Each number is 128 + 24 x the weight over the matrix's rms, rounded and kept within 0 to 255. Layers, rows and columns count from 0. Numbers have three digits each.

# up: layer 2 MLP up, 1280x320, rms 0.0829, rows 1239-1279, columns 64-127
# down: layer 2 MLP down (transposed), 1280x320, rms 0.0383, rows 1239-1279, columns 64-127
up1239:095101144135113135115147129140123132158131114127140143097118168127093169109108145132156116117091107143082172130123125101136110164124166124152141114117126113143148111090189147150139100170120148
down1239:155119098144127128127131136131127141123143112154170135154077125066117121138157093112121111094125112107153117127151095116129151203133171133107143106208099126127129153118126141148104138122115161
up1240:111122127151124150111077136114109143170123098143140131106140137161108150141107120108178138073129137146064117124111082105138117120111081119152093083115078062161109128131085149111120099164131114
down1240:113124077104131128124155156170087081139138147203133156070118090087087113100150115085151098104113116095131142107116142141137138120117134163171178165094106155135120100081166121110158135135166148
up1241:137167155096093133121133119130128123152148107116101128128117133136131119184108119101144158122161086100117124121173111136136124124076105122082130182108104065135159129099141130113100131121140099
down1241:121110121127087093142173115127149103095070106136141120133080127115090090119106142128153132137128154071160115123079135138167128137150129112181114126174114117155146133082093096137183124102159146
up1242:157130137105118140147136150130141119143088154094147110127140113090096111110074169082134112099104115173115158129134141127105131118126125144159130096123098135108132120171105116153100145064143131
down1242:127158165126118104112127118156128117126117138134080120119123132117125121135154117137116130137108146136153100117107141117107156113135081111170093132123131123117142157126142132149128133126129098
up1243:086133099139102159144130091130127114128147149122130130153133150126160154114155136119126120108168140102106141090147173097126149134162089084120142151142076114123126084130141135128100148166118128
down1243:124152156133143097119118151133157129167144130139116131103131140151110136108100144143102146153128127138091108125111090130149093149146161163123118132105120097124138125187117140162108097106113141
up1244:141182098143120149127152153106143167163130101107130123121136161152139145126092131100099126148126133125108120156152127128101128108166117142152113145112105096133122114141104112167115105130133126
down1244:134127126098097141135134122132133109113131115130129141111163114161136109132115115145136105119120127116100112149121114117118130149153165138146154120139159144127124141124151116104125158112140123
up1245:125152079131152118107144110120162133133154121104103145151125140087123102105101135080130075114115146196113147128134118063108139148117112110119108135118138152115092150148106126152153177098140156
down1245:136097169102108128111134127153120144121121103111141125141091147147149104166133101157116168167144134087137084141105141130153107104144156117108119131095144118104142139112114152144099129163114160
up1246:132134102134088143095112132125129108118129120129114107136149189135144124126093147105107140100151126102121123112120136145136134162108113119110107143124137123118093104102098114123096122117156157
down1246:149127105116139132113115155175115127123125133115162097132105106103142149144188106103140142141154131174125109168140137149136153174117120130092095126106138114156136100145178127120114112126109119
up1247:146127137098118141122121121101178064127137168155146151102096101091168087134084109151133153135150157148189138111133159133136140091098156108101164132120106150118109115103086137141121149119134135
down1247:145146148159149110129124158116164177132106110099106131130111117180092161170134116153189126144096110124152088127115170114146093158110132133109151116156100130154132103137111100090119130145135134
up1248:074149118133137128123139134134117150123144143151111126125169160083104092140137147114108117101101093135126129153105131094154167092142162092157171140091154143150167140108113150138156074143093115
down1248:144081150137137157144139133094120139107132140162123141132135142117144106115126136111112152151099186111140106123099140130130115142117125145141107127129159171169123135130073133118127134116128089
up1249:125123102088098130112111139140104097136077150105133130141124171156116113099168145185074115150157162172100126096118122128146121198110170120098131124113103156109131169147127130099183157150119124
down1249:121139123124154121138138104159166097132169112122101112129138127109134139145124163122155134113105093102167086106141144139143120114097082154126133159171133120131162112134114136124117106071133140
up1250:151162091127125127112126152136154145114127140122130146140155119154141124103124159137095132130141134093072125137126110132109135128126104129123173151158123152153121163110107111099166117125121091
down1250:098112133134128110165108106131144149136132139152096101142103112119126108157135121115115098116126131132148152154129152108132145093146138124147087133125139109139138121101154132113134148122121123
up1251:088082106124120124076122116110142116109163125130091155184097168123123113149136133165147129114131115146133133096125125149123119108137126129130116139103132129139114169111123113132131118112121101
down1251:186113183143112131114159106120087166147132094142120115144151114153121121137128120103140117136134116125136145068109132106124105125111150125119143132139112110107139139134099097141149154120164158
up1252:114132134157155119158119139140155131155151131132119164144104147144146087112086112129136145122124138143124095145135101063100139098126081087158178135159090134125146136135117158146123152132117090
down1252:190146118146144095113134073130120112121161069161150129105117182100132144105102117151102104149132116112108133140143157168113128137133145146103094081145127120114130153137122067085126091094131122
up1253:105148122136115161157114099134126119098121129120109115134176125140129123136124106117140123101106125103125151156111138137144128129143138149134128132156152129140073164123169104153124120139143120
down1253:143120093123121104121140111091099135101139092149142133142118146135115170098118110104140098155151120139091131113094110111121117136137113121133136145118104120140133114148141131170110134144123128
up1254:099160103132069156129143109117092108132140119163108177145166124137102122121119124135153139159157099153129120129131123149139136119098126134132113099151092156126142152099116110137125121186150091
down1254:096145160139109117102088137129112125111113178118122116151142124126164113112113121161113134148119166131129146138120168160155117129153118110134062132138129121163167155133152105126098130128125121
up1255:135167122132090130118152130159112125104120130123103083157147120152097099182110105126128103160141137171147088158152128145117148090107106106108113082129093112138125093148152116117118138147151134
down1255:104079101128131161119083120128104095166138145170119135094122141094144068138133061109124139133116130114122137113151099121127116137144141151124167158138104126119138079117131175154137119117106168
up1256:131101172105124107120139113155148118125137103087136123125181143149119138098160209093143166125112133186114122120125068153122174092075125097103132149180172160146120112149112165133137073163132112
down1256:120164093127126151125174138137107079138114119146143119139132132113049153113132166111120102154139098091163119114117117149124161076144101124155155166147165110155144147123075113126091138109168167
up1257:095183130153099180079130148117132131120165107106112135108157167155113131168106129168108133194116140115114096107088086137129141134114121125169150143131129114165106107103135101115090114135166118
down1257:121106100115132178138145136174108150132136091128137151183119125131106128103145114151133076091121103117147128090100136139136124109131136114099133182134143082110143130098113127058112149115090120
up1258:128142182112135133112139082139159143124131142139129124149112134119135126126121127145125113125127120149131113091165135145110124200166142153142124096126126147165136121149144129087143108151110128
down1258:131166124116097121147143137113146109118095153170114126127146120154145137112169082116112101111162115132128142187115136104112141089094130144122124116130127146103143152135121104112123162123179097
up1259:143105125126116129137139142143109094162118133134173124116152133121145130140133125104091164103109131151103104086167087197130111096092140128097083174152157122176099142122084124145074105104126106
down1259:121151097138151092166157137137157127122164133120123177167149118133119122109106120138109142141153212104149144110138145141115131140122096159140138121133125118108124104117138128115162147112132137
up1260:105128122119117107130151120143101105157137144104105147126179186159130120092156077127085119167134130109159114151107157153134136116151142114097137107152150133114134163119126169146144121152140129
down1260:119096145148095157104096117087124122125105131098137107155124154166183140094136156136117158080110129101123120118126166110130139147133115167118124128122117120139146124130124153151149146146110126
up1261:151127096116155105122163172111134152106090120131163121089130147154108160083105167150086125141158143140104115101137083154152118134116154113142112149103156085105146132099163118104194114135144137
down1261:165116085163136118155137162178105108130141160128148113096079040119129100118121111076133095087126109145145158147096144133077072121099113132132128134094145170121125110127119099110131099138127140
up1262:153147181128117104176091121103110103157162160175167156115130158143108091149149105105115157120115161148149095115184094139142145101151107122121131131092092104158130164102168154083179115106130114
down1262:083090130148153143101142165147141089157109153084123120138117153161130135101141202179127142132160123176145142103167153110095140124100152135115131117183190139117154164117123150081139134150169148
up1263:121095130133122077137138127128133095085128148108110110137115127141124114148086129121138161138122181139109125155129117130112104161154105141142104125111130140151112139144132144142125119109095149
down1263:157148100154157147074168147133144110077136134105099155112166133107165118106148149125136136153130111114161123084106092122127121114113140164088167101135107123137140141120110067137106109137172147
up1264:137123131137144130098104152093149126135106118130142117128115134174136121183131134110100136139085110118153140129127113134091161123134127139164097150125127143113100109151141161116098113103101125
down1264:132140133143101129156149116133126164110185166131095133155077160121154119142155094139094120149131136123091130126109152166084120103133100163161122142120113120132130123149103132090141133136144139
up1265:143130126126146140153100097120145109144091119124142166145111111107150170126113174123169157167133090109152129126161099131121124119143137106121157114126134112140129153106142124125118121133136135
down1265:136140086111100129162164149155141146162132139109116107148122119137117127182114135124132131112113140159134141123128134114139122107119110135117120111131133155142099141125137126155135119113100156
up1266:133140111137129175136167138139134142199138145137118145178148111147125182118118119114125117104115142130107141092137156116132170149166132118142115082113132105140138071131139107111094124170132127
down1266:153118080146159137187166135109100153099133135114135093110141143109127123148108091105113140153115110114142122102133174125132060140173162153115121129152129136066135111096122158146107130139136093
up1267:105132098163103130155179113159106127141102114097093172159065097138090138077134128160136140155089133148108116110115137198118136108109139137135148118113113125190079174131159128176156089112167138
down1267:139088124141191091176067141122134111102121156114110137143115147127153127154114102119141085134156131111147138074136110105093109122187140142132115164136151142087142120151065105106122143139114104
up1268:163112165117148132121131176153096111133162126091136122081185118128119102150149147120167096133109157143112153111182118100128113120143143116136132157171120129084141132125162180131153136100134150
down1268:140144116124089084091186126132139144105114118082199131131144140134106082107151142171109155097138173105094159102221160115170123141135108144112154119080122113154061144118138039144134098149173158
up1269:181147155108154147165119130142145160145125131151145154129168123118148091127129133116138094150094160190121067151145123153131158114126143131119116132130166113100121137122104113114123124146102112
down1269:146178120140133111161139138135159115125125091144133109101126136125112151121156146125111096123119118141114120142165150092170138097157159111135148146153115109130107138130138122111131107114135094
up1270:125136107119108107153139139138118113127133122174162203113116146127156144166092124101148118126093115125129135096119171110135126113173168143119106123117129133133085129144109147127115079109121116
down1270:140120132120167176099096158176145103095119141115147101107188069134124140110133101127120137191131157190069128116130152140124119111084180117122126169110167129142142082156096139101118135124083126
up1271:168144112141107109151115076139095130115111159122104097110077073144132156155126113122150147117132114154152134066161140141106155141163144082138132160103110120114129115140122134088112146150131119
down1271:136118151109143175105150133113138121167151119110088162169139119130124158114119107145118080171130108113144138136125136117124143129144111150118134145134136140159112133102170130172137148117130148
up1272:059142126088158145113136108137095098130129143099126078140127109133138127138148086134106069144118160168103089106119127133150133109082087137140136121198113112150111143114109097135150090101121111
down1272:182116109123124133095135190143137110149122138128094127112130121129106086101120146146151160096084127142133126153108139133133112133118134186161107127104115091128148150112115111150143167078135117
up1273:110154112144115179110126097138138143140124118137142109125134126138150100109151178154145129085175121103098151122111148145119132134103099137133134161162143106135140134105114124108162080138120086
down1273:147095107088132110150138122136125133128091133118129133148130126144134143144082128116134142152103142131110102120167092148130138139132121109142121113103114123088115102145140146154109108105121109
up1274:127161152166122120114114158187138116102133112151121089102114102143156094118143116140083154174179104179119079102111160120113136110156099111138124140120132083098140104131146171163097117130143091
down1274:113095117133178167107154206163109087157128111134132163111146127154161084108125106111106130098125069177121098126122159092146083152157175082094062140099118100174099143161124121128138115087144095
up1275:090077135143107112115158132141104147181137133145128091111109111153122093087109142107134111127131144151144112127168099128159184105187137129136131135181098099136179147136090127145173134151106141
down1275:139158144107123152133175158138100119138128048161159119076083135132112166131112156165123095135109140124130154108162081138113146130064126114129109140112115127093114151118116105128124100125115148
up1276:131163126093118142147138123114083134119094115080138094112184130150116148122129134116096132138141092135098119137120157115133122120127154110082129103118104129141130102107111134124138101090145098
down1276:130087093140152143105114121116108129111176158147154119126114129111161107111139102165139154115123163134158133104098112137134115143090121121142126095124147112100108100166124130107149119129138130
up1277:114098158097150123126127117155090153190137155105142122187122131099081084107167112105148165130114181125119084176152131148139118126149148124112140135149103186115154125103114133136119136101142139
down1277:142141109125138112127124134094145140106135130140138121122126130096112136152161083150106165160189106150119106064152159124154104084128121124160142130089069181091137091100114131118133153167154119
up1278:104094151134167159144113154148121120151140129185153118122141150157125151122146151096143143107109150134108131110126134138115133139130135136151144114141129016131154158119141145130123145103106115
down1278:158122108142075108145100119115133154126093159098154118137145133145101129129115118152105132133115126113146117121146126137125147102176110151137109172132138168149073104156111105102111129156139136
up1279:103108098098164128146143125113126060114164117144087131096128120134162141162157134085159136151132107149137149120128134150093096094080126086129156172149137123128117141146145117060138135130130090
down1279:152125145121048136135138103101136136108121100123110100114123100190113112144112152136108126147175092128149124144140144126135141183170160120145103133102162117096069137122113119157105138148105143